{"n_kv_head": 6, "activation": "tanh_gelu", "norm_eps": 1e-05, "parallel_block": false, "warmup_steps": 212, "schedule": "wsd", "dataset": "wikipedia_en"}
Each number is 128 + 32 x the weight over its row's rms, rounded and kept within 0 to 255. Layers, rows and columns count from 0. Numbers have three digits each. The size before them is the row's rms in percent of the matrix's.

# down: layer 9 MLP down (transposed), 3072x768, rms 0.0327, rows 1064-1163, columns 128-191
# up: layer 9 MLP up, 3072x768, rms 0.0327, rows 1065-1164, columns 128-191
down1064 093:101123165171153102140099135090112139138110149121102139123165102180106155178093146178088123156127136107133162155133152094060103102088170112123096118123125170150146045135124070120137107103127114
up1065 107:149144156141100116140039154175102127129134172116138160080089211136143129111159145152157090106110125181133102161145016153090065101102110158128149079058127123087102118187127097091114138109101140
down1065 099:084115118139128145118110098113069088101114146124138101118148123106128190189100151104205093176107128165092174118134091201145152196136105102140140076144165127147161128116179132136175147146142101
up1066 092:143172162050087163112120122144111136127149080098135165172182145109106098084100112139151101154189111141148146172165040130149099098127096143059133134115134144099129161148130102168111136124113136
down1066 110:176130149079160141122143118145129127141185087078166097135140070132183121118155127079112157114128150151152132083105145109095131103131059138140141135146147124114080155145140120120125124146124175
up1067 102:158135158152153185131136146093148097125170078101143158133112121105135118173132144138081116166107102128166176123134083115138175141131092111093100145115168127105119123123161051162103150132101156
down1067 092:141143157139151122116139087112130123147104092098159098094091119085199097149135075131122153123080156101063087118136159176117129090115090087154137126101195116144156143121125089138174102101133126
up1068 107:094181188150144103204115129152166124126149081079168124143206174099177152167143141186056103138198122169134134123201120124140130112065091093115123089072104126165160135069148047123147080119111119
down1068 105:170085168148097100133160130159168120156161140091130134125117131134165149168173100118128081120143145142117134110147128112114157096117143166143152128094192089178052120083157130095066121088063149
up1069 102:066116160142128164133133142095144039099138191057152177153107147123108138152167163090151134101104147200181156174147165108168171097097110140135148151086116174133063135135151098118124059078183161
down1069 102:113159186102154171103088124092137099136179089191134122134110075101128100108102102105111092144087107141123131102112107158138146095107084124063137117187157110207087206073085160157126181133093160
up1070 091:159140126138096144125108162113126132049087130136114167078134169161147100111139156096158148117128154112127137119133126141104084136123114102159106165142114105130211123177080087088150104125127091
down1070 079:109104152152152178158109101156165148128158141151129103153161079141088132120158147045089145132111190134073164143098085139138162180127129098103120107118117092124170115106114186107124144111139139
up1071 105:146121152103123159144161151078140154150052144087112160117109090128047095152149162114187155192167109152203165128130142105084104121137102127177111197155174147111128162111223171160201090151126125
down1071 110:133207110151153136145163127213150153063093093135136098184160126091141131170115137088137139135176121120138180121136082103142155093129129131117153133123126099138167159135096107176147124089110144
up1072 096:118142141107150177086111134124125136135099141111123165162137159146182176099142144132174098117171135150145153127180138066125109110104094124109141141112139119120087112157122080120082096120136127
down1072 089:149129134131182146150152198168104161157192117118122088119097122125161101173137112174148156127151108083146135097084122141114122084081060111100116147076125094137129136100197156100131106141135101
up1073 100:113128148126147221142174157124101164140118153146125123155062129182174077142093044208114088111173156178111141119169127060171120093156106153124045050104120145127133085148159091124126135087110158
down1073 093:099143143150068162163184151105164154111158132163111191146121202095077133144079148103118148181161139117090136169155081193046168153111186143156171130166149105067152157113144123135139152147145129
up1074 089:115123107096127181151140155150160148142118148160131159122136161149132152133183076118100112115105114131120124086138106112134163130156110165106102137204138125118091138099192108141143117138070122
down1074 100:176177166119120107095131094096153132088185081039115089123153072133122111124130161111178154172171107124116142108085181143052078193170055141134092085054146097119143122115130143118139118192152158
up1075 105:071122151109093150103135149228153123127169129091129158112096171128124118061093115155110086153087128179124115161175085106088125134128105116094117061192148128184117110126070080091123095153129094
down1075 110:074176133115142099090116091131086119130048150136115065113109144161102086083104140143123156147173130117134073112153134128155146087102047147116108112145143178152112119146115124163083160159113134
up1076 095:105089156122083131129090110115135190152143186161151137088045160124089131109109074142181123108125121129119169145146101164101119096116115129124080096115134117137099162150183108139082156133094134
down1076 101:146079128117067129163193117082142154186151061128138115116174117128110144099120128062088114172069164129134142108132089120188106151152082148121106127161184161132165139051088149139164107131126123
up1077 106:200140139156169120122118123098235109080144120102139182129110180098162113164164137102175098095086156150116071150124108103114123114153122142089077130176082152087124137069125122136170109124157160
down1077 104:126087115078166076126066087122101090180145138116102101193119158124102070158190128124135087109176138113134146113104171092090145145119117118167118176083167125137107184127096132172052118099128148
up1078 112:136094143122120131106098131143171151077147154056182143151127170141145085150145153141206093163113105124091215100115122150075137134067115122177103108123167168171142166162137142125150134154065152
down1078 104:157087119108090080129141127124191141196096153108102140163149132083156057123076140120169100118114121095144090104120121176096155156114178141104145185148195164126120114186056140107131159151129109
up1079 091:144186134098133139127103120068179150135127134112153124177111219085103149098098135123124136187134084110170129145133097144123134122169100135115088167132056089105074149096145132094074160078122145
down1079 097:090122085125075115098123153106085102156144130145137156116110097120123130146149135138096093108136112123140092083103135164081060157056140104099160127111085149118130126131131136193167116189070130
up1080 100:155156145045113130143214124118134079133123141070163165144043132146146078065136152101137093122099126158089121110156130162114115170104089103129100072097120127133136115155191194092180127201098106
down1080 102:115127128118151122150141153095078119157132120140130169103130138186115132115097150107170135123160077145128100131107087112107108103140082143130119115119072136116210097064138121048077104067131111
up1081 082:121190078114153155133107215100132118101109086146097140079089162147125127080127142106152134136178078135105095137123095138115143166125163103082112142157164100119091090117121136168119134113105114
down1081 087:129154017160072099065115108139092143143153099111162148150183099115053145173092076138152116114089110069169117143075136137145129148099137121130155107120146087148129123100059133106160117135102125
up1082 097:096177157180154128148144103085151174176128127156099206141095093162145141076109095144143098142118106156091121151127098101139170180136122127110114128176077121101139098094167121110132138129086147
down1082 100:103121139097198127112175144130170092113084139098125140128086120132111087151148124120126136152130139197154060077105173147127139124179140121151138109106111110176133105123102110112168085125100109
up1083 093:119119136149099133147158157187101173131122153104123123178128155086080090079121125131195099169154123177149102164163143071047151141080113126128083109085135161130113119149096143143128055167116157
down1083 089:171047143167179175134136112153166152176082113090109076072126100148111127132146086103196076119104157156156120128114131148146105096130163049147154070120152168131065108109206158158082134161139142
up1084 101:114104152094165103169109111090155190063097067061154126107182140060085155091155123147108125144130069168131099156168130095114093056158105145129137157193103100171139106113173141073150102116128152
down1084 100:104099070106109092117125170166093146203123189085137132107104199141113124117111138149115115138145164073155091172154114180110137077101163155095191109179136092194130158108164145120116095127151119
up1085 093:134159104137134137141110172201167106102113168114112137159088126066113076148155153112207088159133104169193137134125146107122149100077151141060163125138097141133075138114100112156136106132094145
down1085 071:120082030118137100130136144096096180130130171158145114078121135095136167108128190140104154116139129131073103085080100170068112108107255128131125131143188103096144112123115163171159122154122077
up1086 104:141178153136127107150108141142110107121095158082122147194172163074120123123164168127137129120149086174152085164131056119084147114104100138155182072146133135131112137107074119112115089171151150
down1086 103:130131154112147100100139113158202074177142147138129093126123141148168105049126144122180123083097111148112102142118143149136105121118054104142170090126152082141114140124117088133091066131152101
up1087 095:105105180133180153113115117164123149096135097120132179137129169159207109134174131151105151157169161138091156111175073149076073088137108109082117127118124115154114098125151157089140056089114150
down1087 094:110103091182216157195154141135105169164105162121113174192062111118136095110112097157101172093166128147159117100101089117199125106173000098104123144118121099202125138072158179178112110164109107
up1088 105:103139126150182117169144186124151128085181102164168097116104125108117153164116065138141163127119123149151079159154088148148174165133128096152043147126139141175135192138142088107122184087105175
down1088 109:173131109138059148095151142173143083153128092088140178125123101108150179177180087149149088112136079154117165105186109104023126104173173108122175087143169141159107120188156109084119154104143127
up1089 093:181213124131134131154112170138135134112137108072082098115153103148093116105109146137197135133118139162117142169148105088173085103066129105186089126137117129164041093080131116102185166074079194
down1089 096:081128135112128139097134162034077114094184172142146117050160090171100119148074140101138155081118135150159149140074118118163125126142125118111165164112144096101108093104112111146131108135125114
up1090 101:096100144180093181064100121119141154124109099110150112130143113155108147128128081169115126131119115151108132155162110105089118181140109153138125078141121142123108097156169138163114142189139144
down1090 103:024127151150111088142137097124111160134185118106139145160148125127093126165152162095148134118155121138105135076116128130121123160177095141082180087123090149134099174085104124134127167100142161
up1091 093:119062142130166139152142134155206157112135143127115127103087189135207103139107108119135141141084082125064152149147124140097125145144121088128093190163163081101116133082106092083123079165145112
down1091 096:110195143121079115144117124078134158087169133069108118103122077159192116090126061155112100118075151109153135137085095127143114170089114171119105131100135102172158115151189126112147121125153146
up1092 105:114117136176108141126092133104127180091139135150145126147132118156149121144173089133105099112190087155168169166155129106141100156078113151114095075080176106121140097120170132162123113105038183
down1092 096:081112098087115081128104158125182069108088134141157141125122112112135177110142127087153129094132178131149141131084121154101117118080214164122103129139115116140115139096155139147112146129144135
up1093 093:112131140140133115077148131114200136231171152129133142142172095158080168156152118109133188143169125182137122156158087070177092133132121145153102101087121145161170137134129133162114167120123177
down1093 099:120111112109121124118170145044069187069084165157121111082081162102229086106129115181111049099204117160207165130111100105069131093098098137086145116123165163094143188155145051150078088121079101
up1094 098:144168138092162149160114176151085099082090134100133105080105132103173192104154133076141077108060114187154156154132130137097111125140075105177115187149185086132112110119126142004101159104128117
down1094 103:177190131101109116150138127109153127125084173033133146116169116142103129173137099116176149094108170093156168150117164148159130139182077171134110096200074097103169111178156169093203067109145125
up1095 108:155179136116123171123113150107159066127111118124125122120107152139140203157141098085162148140111138114143140163160175182133160108084104116043112129140118086197139148126105072169165082079126141
down1095 099:130175125115095066135058147098063106165155135146097155116183107131095163101060211135137170113104091086085161185147120120138101179206138093109129113109127210152098096104127105145092110128135140
up1096 101:130126159115144183107163172098106123199209203065113164152141177093110142108123129096174122181075117137158157183125136152173152200109078145139118079155186094136101138092123076114104099191092120
down1096 102:188120111124145140103127098100164095126083144063154075145121133100185128150107115124136134166159057154068182169140168128134139086129090075094145076101157151174111076148121168081115114165165091
up1097 096:132140121085119174137166133120148121114168142094098146096099123063144132159102125175191158117106124108168119155129149053151164137107124124101138125159104116200173177128162148123135130085150147
down1097 103:164063071105147148097149104157128105097093108154129150088128158080127181156105137176116152130134104104068147137134138165122146132114118145128161179130114178139088119072160126103085097125125135
up1098 108:132155153097114113139147137163176090195142129126174165153164139140101172099130115146157104181122135073141167208107113064112080091108109163121130155080120135114166156128153105171122110103095119
down1098 104:110107117121114151118130118191165129119144135158116052134151139126098123096158111149147103175125108155034148116157123196122152183139175198118098177111147162119146159119083146128172092086048095
up1099 096:119118126116134118113067171072145146103088128085150177131133161135153131133177137183110115127070124133144175131109150115166144124078126142121118147117140104142126182100134050086145055175102163
down1099 102:166109127041084116144159080094083144145104142127122178162168153097066171167123120103194121125126165141114128096153163144131185060081122146151121177113122137114159178151151067113104076077193190
up1100 087:143183151151139142133064115131152185117119104112153128098128146109172115141146148085147095114120157125144089160099122114168081197106125126101079111122158150145096155109166070174134073176125137
down1100 099:130141108117118186167153095171137132109113125143118118156095139115083123108121100129145178125175130082145094064126143114089182087111108117165083091096061128089111151194098180144140185155124146
up1101 106:139113151087097139129177129103125122188071136066161167119068154139107072144130082125137124106150096111204089132153128119136142092148082170160126132126152173159193145128163153180142143094110107
down1101 107:194182108095071111167098156116100127158084118113105101122157073140130111088062191105118092118118118144156098118103128092152102126128137105066128192110143094110094151071067097106151117188144082
up1102 098:111215114125098114126114197105147091145108141116103115146167122143102132119152127077181102138139178082096108134141079095107143162104115082091139024132168088137167113137088123193160097070134088
down1102 089:088147062048114062143124143066114123149134156123141156102159147208096121166139170112071057137129140110146130138125091114166163190129184066120163093118086126089181038096090129103143155111159109
up1103 099:157147151149177125168157143117174099168120096053108181133127109141148168119164130107158185085090167212139074123164118118084142137141120109095120104154140113132107158133081106146181116168116168
down1103 101:154150139198086120052114087214076105068090191175132159115154146171073103189092101114080142114126140135115134117141158113134073133123087145138133158063124107102115143107105095178094114133133165
up1104 096:095123158095119091164175157101144175092193166096134111105141160120125118177080127158116151101171109150139082168143086101155126178112108099084110095195093127156208097101103086110182152144131167
down1104 107:114099116098165147127139131119102121141106087087147149125139201111094141102177144138142130091136175060141172067133125160153104173149103146093077120094157088129124153114080100096119166151157114
up1105 088:136160118130165179088148160176172203101112149122118115119104113127127152146105135100133186089121100121100075152147132122144121110174125112118095216146135141136105155140142148136162078136109124
down1105 087:115061116129125164161131127086111037183189132144140151150184128106094115071181118125123056156121113139114158103107080132049101139093143138115130068066123096122118100134129136143096160115147125
up1106 093:124150143131135138112151149110119157187079064119144126095084138131145143163056098174118166111196134091115147148128120083111084132137114055117196105143116090133124157106132083064126149121152185
down1106 089:120043065114115145123127106108156113157156168134113126077160187176145162127157138130091129113127063151130132131113097081138109198129204106092131139170121124163097162179151112151213146129121163
up1107 097:135124136119168131211149115139105217116098055137156158103160119133128132109146126120157120116098080119138147143126122117116190089106112109141120110120093112159122150121129067097095178183186182
down1107 093:146121067188118179162129180114094140109185163085131176161092105082149088148105090090126148156230172121098098045168118177156125158167169108142171095112126211121144103101078099187098182141135088
up1108 098:154129133071202136189093137135142089117116099145144160145132138159170134129125077080141176169118159083107154098127091174135068115111118093131126171130149132151108148149114111135155145052186208
down1108 101:111121086175091175118173124121111139039121195093145093126098206146103135128167167122084088140163172112160125092164146127123131081162162133141106072139109156117089146074167113132098141125110175
up1109 092:095135130109165138122096115111178124177142129095113111109087107148139188157138145118127109194144123159166125140150102120068097053149126096179075118154120101195132161175163129062142103152129123
down1109 100:073100107129075090088181135113140147122130138198141122132145166147167097106039122082132119066144179124138129066091160155208088092141103144136126093150178117164132139161144108131106112128119174
up1110 105:120133135089110154168124120112156148092103120112156113155098187157086177144106118135137110119078165184147098161143090110095152131164131066163102127201153140136111085087117129144160068147105154
down1110 106:181128168164160181103129088205102086142192144124130156172114148093119099127137146169120126097144114112113116133142131109116102218144109166100107106121078179185112100094113123134138153092176133
up1111 087:100188116127132077127135151116106074121134079130107079184104104166200123174162119198073114126132158165121083116110074113127152190115135085123085153169170102157159117168131132112103107114147148
down1111 090:077179112160080159124113114151116122118136166129140065144094165108100094179121109121118145124102135094108134064148069136184147089133164127185129117099140112089125172144120127111157183119151129
up1112 096:126106166112114167122082140175175121069093110123109100192101156118107112132135126097211109197122068116120122129131131130117163240091113131118146101167186116176113135082170128121176145178156151
down1112 109:136080141122178137098155102112150154178125153159151159086110133086189151085158149105122168128120135126129091105125150110124090172118094164060122122147163161148141143146080178096131132123055151
up1113 109:134152160095180136136106152159132127080143148114149192094147122157133112190119150130144114120114117117185126100151140108144099129071090117150137089169102159094142134124075148148202131152094139
down1113 105:193112116127099190138106146135116175161168180098115092152126098161119172094120113144128132140163134178133096148120146112124098113098111113079098126090153130068075088174136078127067115088099078
up1114 102:149150151162114229147064129167116132132046114068134182107143161103121186121167133171173152151145062142117175143149158153079147118057111107118099148150140127170110163093116100149193125110127177
down1114 108:122111148169103111084190131145166075128167055128118127180171140142105066133129115114113068139129074130106122109106093111157158092199074113149160121116178105145137126143161114150086129168064151
up1115 098:075173131098162116139106197164136120151145059061160127140120126169150186104141137129172126136132110137149193120124124133107103146128104162098171146120118160133119102110127145123162139081115144
down1115 101:118104139140115160122075145128116133121118135126112055092139153151093144137194077158070178098139113124172084140149111187143143181168197111146128149111102160145148126146156124105116112172130174
up1116 087:077154151163162178098173126143118147096113116121123123088151155170101156155087138165100157123147173184115145134109173138115144119100139074130161157154129094149158109115123117105199140080174185
down1116 090:168164133096128113109146059104125141123123164173140158172122200129112105114111055129120128118094091059071090064117148146131133117162091160150133120129086096103154126151157135121169134103147142
up1117 099:154094157119145149156143125114091094147122151098119178105122145155125117158162076064156077130118133078129127122183082096134144181123096134112134096222167171159144172144142147109093099119091124
down1117 095:180083107148143175150085137084185100140135046157132116156141101102101120121135131178092153144129142079128120148169081096172153121073153111153131117145116155140164120112110122184174096148131134
up1118 096:125178128161116141111109193188108167059142115188115105098153118113113056132179138130061064146158123048198214183151105077164123102164126088182075147175133104105194081152130117168132104077132143
down1118 091:122104112143060113178206114128151113129150143145125120185100154149137119170110092145163131133173160119095062118117110114088165131127215156196129116103092111128081141137197150121143165120122103
up1119 093:145124177124118122142103111186130106140181144159117111171136197115089069115150152132133120145130174037162116122165139130131110148111122173117071101063135124172149119127099155120108138091171221
down1119 098:120098121155136129115151086151096123129118154100161148101093196125059160124070044099159112114142127094102142196097153158141086157158095132111165198094130055118191087144184113065114122136103138
up1120 097:137074167137080120145135145154099112161141159114097182118100080144113057144150138127141151129135057124125185175088077149153138150113103137146125089119099135133042163115128162103145089156162112
down1120 112:140194125093115095149087144118131115104113154061153091132150139164097127152163120101161112122141180072116157090102125119162170146103066127162151108143195156150171157126140119196148109176151171
up1121 092:085149161103108107200114138134080138096114150110110178095154110148179121121204165122171101183042143152153152144114095124122117192060116149148037133103156155133109140119112149108133070195123138
down1121 098:135095160117126134096106099153128082151021153087127135143077133131168147128168103088191093103192153157138114139126170132149183116124133127155122070137124107176152151132131189076137123117073168
up1122 086:153094120163122128167092134158208125165115147109162103177101193119132176160182120177196085135111136129166173121146179157123140169061153115145114124140110094135121155103046100156090057140097143
down1122 093:143127133092099158091146070118101193094138141107112177131099137088140140145112102134131096153140074067135088145074147146098088155062143165152131152067126134139143182193105165155145160107211147
up1123 093:142141153116086146156111128098167132120190176155152136165127145194106114041187140127131185079140139072136141130136156091144077214097119096211144222108111114119155107144116118168099157135091135
down1123 091:106102093200134130134094100133071093140125148096133137087150218145083090140114193168131164200138130133115118094111144146134107089115143159158130029162106156135134136168121121117134099070123090
up1124 094:143174120119153095147124125093132098155137121126122097108037203093132127145124091165108080063159153111100177142146143093154139122139117077120121120134228146085039134151141103121181107103116129
down1124 104:134116119171132096060123103110086132094123112059141137085131121140108089139112089121117171170162078146187197146175149104204033155163178138112079114070101098094075134124171092140182112117113101
up1125 103:057115162124193103165106147113133156081115133071155164095162199132117116121085151132130179156120162169102091142170091122161155090141102151120149097082160143150115134093137106156086118112099132
down1125 106:171125157090115127185147124174122161100111168155121182127084125104145125103104125137114099120115085091167132137124132130058133083086068097192149086094111143112119155079091109183145144126070132
up1126 098:143138106080137165132107144067165167134182087121167154128133126092113083106192086138167147142143095116074130165162136157087080145126154117095090175135130162072158161086141101135139125131131130
down1126 093:185146088165103148121140085117098117124143150127087115089162110135128160120133051090141151147135170113132148110127129129107114104181182137158165117114106151060160137130114161102113113125168113
up1127 105:081141140095127111140078150139162065115130078126141102183134121182154163102139125121083172146163162182082136147154114143150128180066119124066098128151229131116120086088156105094197088057123177
down1127 095:185072075181053122154126143106129118091169119149095113122152093158130157088133109111190098160156122113143163170083140129123157094118255108119133070177164123141133091158101176181141148132103161
up1128 099:139116132159147138119088128182141126122169134105167111181115145094159105148145080108147128122147166081154143134166146138112129108082113139106157123144170129125137193129111061124094109102101163
down1128 099:111138174152130148102151114151115140147143139119145178140171110158069122137142136116122183105152159180129095163147047131097122132120061142149174101197131114101126099195153113135118120135103156
up1129 097:104148140139122125154197141146127130158199128148137083142099142085170095091146065142147114106194078116126128172156050076122134149119118130087037083118197150112159127109076171145117101096130136
down1129 097:100125109131137129141147113113126169086160198189149127099168157143114194132081128156140154176147127138084148116177175137116085123147134114150159154148136130148191171128133153116145110141088125
up1130 092:170119159120149173128187134113126098135133123092099075097119132156125098132118120151154134182106144103094138113157086134120141152114065152138156093107103191128163120168071147141122138133123118
down1130 104:127133086092120114119165172147131107122069149118154158137097103118127113088132181127073142086132132084130129075099123143070126092134088100127168168108162070135059113171082212146094132214148070
up1131 096:136104127118140167107063139059147137066155105122099113075101125153100098139130089136144104109181133175182153110101117069136143142083123088151139097122189061131212116117156119143154098079112126
down1131 098:131168113208183099141122116115132168157127117163131087131169158142139120095186103143098097143104173107150140162106155094146152140108142119123152172120134131115133129146154104146126089152140129
up1132 112:120083164117155211179157127083130065126089137026149138169153119116107112078092180148077174164057066106131188146150097105159131211142084140129130149179102084133125147103111116155147109115154168
down1132 109:110109135122106087139107162127118171124149179163123192111130174129178111164124179138127096134153121104143107110133152100080132123082065112126107111088122175109099117107091094139088127140099095
up1133 105:147200129107181115213151187137133112140093110105144169121110122111055095095147139060121151123114102135097109142119126048134112133153107143153123153125157120135173090132151145066130137163124081
down1133 104:125166139165090123073166124117172116140119146093138130153111144142110128084134115126126197114142163123085127149117101156164115064127153145128082119096135157141177125142128174223146218137171154
up1134 099:174142127154115121139132216153092170123143151167149139135211110130146063149119121087141091132135167103092134134150119144154069120101130121162189152092097079091121129104167141120133112114112170
down1134 089:102135001109134123113115175149150111158143150168173082127159162123132116146169121095103067119117140143124158170073133130161138088167196128122082133149074105128126186094126135117119128138114110
up1135 093:125162127116114157169171132113115167165116173095141135117043141133154179113192162147092160124088109102138148120200092127128155076152105115174168163096160114148184154124187162102113095135131105
down1135 091:126139128167111107119090126104180092125120125137139146137171117113098125129152130106142111108074145098172089162077121142147106128079148184116162142121113152102085073126118082169104138190178187
up1136 093:107084116191175144113099112165153116060183084093137105087101115133185180117135074105193123152122099117105143132127123143122112152153110148160163171126143134130128195142132038069104143148135096
down1136 089:122100127124140139132148137157164118104111129170141146082125141190158125131141112121113134106184137078177104146084153107135143199102159157081099133140103116109160146114080135105107150161109219
up1137 098:075153147176161217148095152136123155116149136112107125153178196166150127205096032134126205149149128091132116135165126092119134165149105127138143140097132124113112138093136158115139150111096143
down1137 103:103122136093095147072140090155141133129163087171119100191068088208146160107108095110097128086133128099147102128108140116157134098136149138100160115170132073146111144106088100139152069136110160
up1138 106:141175154122154117170121116152097196114106073131125186113137136170172150085101169100227188129135176138134189155151108155121132152126101160189128084082138089136159149079136098096114145094107184
down1138 095:166174115153152168133177130134134083180128144144093161173089150133163081118137152121047193127081116117064090186147117091048172119100147047107103094093148129160093043093166125155132120172140072
up1139 097:103110118120141136186132243218146092165142108134103144077137141124089078101102145110170176197168103139130155102162126076169146118123128145095167063129190158125175142141078112170131161127108128
down1139 087:088182058076129115103090087104160094118158125154121099123111094129147196156123135159040058094175120097181129181090123136082148142091185134120104141151109191097171116138157149108175154131149116
up1140 101:087108188081150118163089097185100178189108142099139166086157116120105137138143160075110150170144082123188158137164129121133140185141090057086103124093099146156162130150172149098133066139147100
down1140 103:116084139136134143177104077104094099186085127149112115149058155128104139136069157129113162093165106129128103083130103073157116105096134136126130134128102134097146133164147120098139083119133164
up1141 089:176097127142121138139090113081091129123132130144125132066097223133157177178118117141141101118144127109107173103116108125165138133143144096120107140114137132177133143123157107101147101096149125
down1141 097:198127149087109115113121128169131087143170071099145199071073125095152120099148125117130094139161106122118173113065147062140132131100126145072151114163133135099114146183089134180131111150124110
up1142 088:143083136139161097136061151174148105117137107094132195142148160095115119146136110045134073130140104110110128113169134126120103077143101098136103122089144083156166192131155139119128101111140120
down1142 090:133094146094157135152119111096141094073146119085113151138129157154137111089155155117088111179086075107111098073182147130093120126113080115110072108075117165131154204133096110130158148068185150
up1143 105:080159131190110143204111204156087175175181088105118144119153082117121141160133111169120113116139172160125094152154062141115092148078126151149084186144170086122069183153220123153217099116103166
down1143 105:103118094140146077092117165121099131084159132179118125156135125140149166180159088102127159111168151143126182166177101109111171097098186129066154164156129158042092111153107089132172102142069134
up1144 083:133156110113092152101129122091136129147129113130117131111102150151128162119165147120155078127153219116087172128119137121177177178117119113111139122100128136186168158106167119092140117165141135
down1144 078:164116146097158069114162071094138108144164086156143149146074140128107141116116134109108155083135157053150171133051135115150117152113000123134130151192140082062098143156158179153091147122138141
up1145 109:120140177190093119127115167116137192116162124140120120154166161099130172108111059184115143099164122136175150158098117134137110144173107088125093131124138090150133114128179106176077088173119187
down1145 107:124107182108155131137146103126110128148147100128127142124109154153084142077165100130077153149113122116161058130178137161144138183154093123141144130072167137067134134113095180087111147085109117
up1146 108:147123197111171151138125100101179077065165088115169090144101142115100092142175081094138156117152167158108130119144111062105167082135105134092115105115096106137177179163123126118118112162105218
down1146 106:119152083161069119117096154126113097070089191144124095090126113175105122112159161123124091161105115119196081166088084139136124161156123161167163140073155169133126136097153191169097125123161068
up1147 100:107157119128156126089115184182158136163172178067140114072146103163121096161143136141202079124150108147148129139150144116099123112128117141132112143135099119123122175096133116125211080134086147
down1147 091:119107090113146196078169168097126101137125135152149142109130129154115165167097127083116087137179084068122111173050123197113126066120237144125143110093139117039110127082113068118137117144140148
up1148 103:128132149113170128130100095131165061132107122119137177128077144118165119150131083115135113147156177205130173108148116178076073097109104118155126093115191066158071149113112046154164154147048137
down1148 098:102110125138149139146146123129150071070186152128122127153088142103129115141159208123132135159116116071127105139122152164075123160149172099071097086166098063072089113155087103102180167153175124
up1149 088:132142130101110176098098173121094162194069110136121099114101153137124127116104131176094098122067143194165130179147121115097132118105099075096084082157143130148104128133114102093190165153180110
down1149 091:150166099148103080146114136132092133133098102108125131090121131191141166076076081116141192155084173083131131181101081127141118127157137186103103132088103089073175050089123154180159122072133178
up1150 101:082149141126152148173164163190127105112061116061117145160100141128136128158128187146161114079162105123139124137138156148151154177132087110127151125061140092156048139153178120140122095204144107
down1150 103:131070107119128143116130167140141065154115115067117150106128164104095096156135177167119196112139125124123085119147181168170168161104156111138145059109105162169043134122144122181167075170098093
up1151 108:129130137135107153144143154128125125199119096130121167117108129134116158077171114116126161150144090177066118142139136088068125078147094064099085075101077119140079137113178155077121097141117135
down1151 099:071110112132147061071148143185104161205075081166129139078135144149130132086087098177072123099117179083174101168090099117168145134133191158166068139132164134129119162180113128144152124165123118
up1152 094:128169130184134116147183138153119183127060194131123154096138112138129103106206116134130135178121170141196173170070112115143189161131104171067087082134143107147116138140183137131127116131101126
down1152 097:123104096103113176092121130105191132148106072138130137148150101123201139118124156135115075089126174164167132151124111093102131097133142095135135161102109105109084127160104119110117112074143091
up1153 105:095165141137152196119097123121120135060154087149140179095092174096177113160155108075185131125178154116149075160137134116182144124130109119146116172148168092168097120143169097100171128109099104
down1153 104:070111143083128152042089147066110131126110145044133181072089112121167140094064102157110140137148114134134090098121139135139051111081163148155125132187195093145131128110096155155141116119116171
up1154 092:100163157084180203140113166123129118148111113130154140087192122155162137125095171083128091080148085120054120170121125095147110124107088091114164156109127182162157123133173084129116146138161128
down1154 097:120092166122148107081148137098073133131142115120146105061251125124124136183168109139103131159126121143172137115130129089093143121063097101129119121133139163176139115097154098115171166142146146
up1155 102:105164130090116156143110184179142153105185125103150169106120174044096135074110118120144113081122139139168246135140126111079141150122115067131096108180099141181131119211126118129123145131155119
down1155 083:197138123117139159101094108084091134122128167102141104103094157150155136086135082113130148116109088128068161182148142150124056139137118109178172140133089082062114093131057122154050153148129132
up1156 101:136147161122072157138161140102149125083070109110124191092088152158161114142214154101178107095088111169177157116152095157180158094168115153110150107135212103125119126104105138117091142119146131
down1156 095:172123091143111097185083128042152112082134115099136122129100137194114136093054100144171191078137151152116166103138139084152095147127094096141082151161148165105175156125086116216133148192159116
up1157 104:146117180091165113144128138101084162112123128076133121095057124094105096122083101154155168100148079149161152152154158130135051140186101108129081114136189137124083135121162107159136146130096148
down1157 105:143079145065150093131107123080114136119104127073130097128137095080154110119086167106117129094093062133070065141142158225098094068090169162114101094079125162131121106171126121142106143103169154
up1158 098:137117194131161142114056126129143184166099095045144154129139113144074153112112072130154067159134108147155184120103137103082157076122121094182149137132147174123131145092199146148152109090161160
down1158 107:107105173189089161107138058163113118144156117136132092142112165091112139109115134186129111109136096144094126065159160162078164110151062194112166143146068104117109097142048156140121140169119187
up1159 095:160154155115078140178139114053151132136108142047187097165104228174103127114151188103122174058157133127085162116168131083093135085123107140121207124164102159187112077105103102108166124085151112
down1159 100:093134123127102095147129137151084141143155179095112171108107090085120167117086139136148103149198096143137117159144138106132122143107066064110145121217100107086097106163110158118113159093139171
up1160 099:112072158124131131123093166106164127107090158150166120158131177153103098132126117100156111109157157094135131138154127067105092143128116046175161162115124132161124117075117154121140077157122163
down1160 099:135094129125128147164128149110099182170128169122122126110115157048144100141129165097200126124126135171125131086144123098106148088086118167151139089100111156152130136110124136098174096086098124
up1161 107:101165224126134113118110097091156080133175110107156109093141130190154106129162110142098096225126112170183130188167152123141116086096104083114097074112173159110109134089120144096152122103079163
down1161 099:182171128085149124139175042165150095178121151124165088106091091163109113185111125105129154142104156105126134105124151155145097102105238097135115101120117153138138137085159123113181183109130150
up1162 107:153112116095138145092102205067160154176193115145118158209113167059126099085112188116174085161149154151102134159137145137064139151137125148117118106100127186128128153148095104180171082130011145
down1162 093:150073086115140079142107127085089147124106152111111178179177168052102110097188180137164098139107104106151159115063104148111104138211237120119149112137141155107088092144063139120081076126133109
up1163 095:142161129126157120135110120129136156075087092076157099138105134105095118143165108128176162098158165110119127163143178130055072119107127106143115140128108161201164111163124156100085135102129110
down1163 082:148163135168111165099103059172125125178122130161153142179073127144121092103180144091158123107082141104106160115097172149183158110104131187143123120116227152109158080134045122145088148138132134
up1164 113:115188141075120132159155101157167126119083182110144166112091103115123155112111122148089180147131115145117117130116168079109111141032124123154179146100161078130123104125121128147171118086094161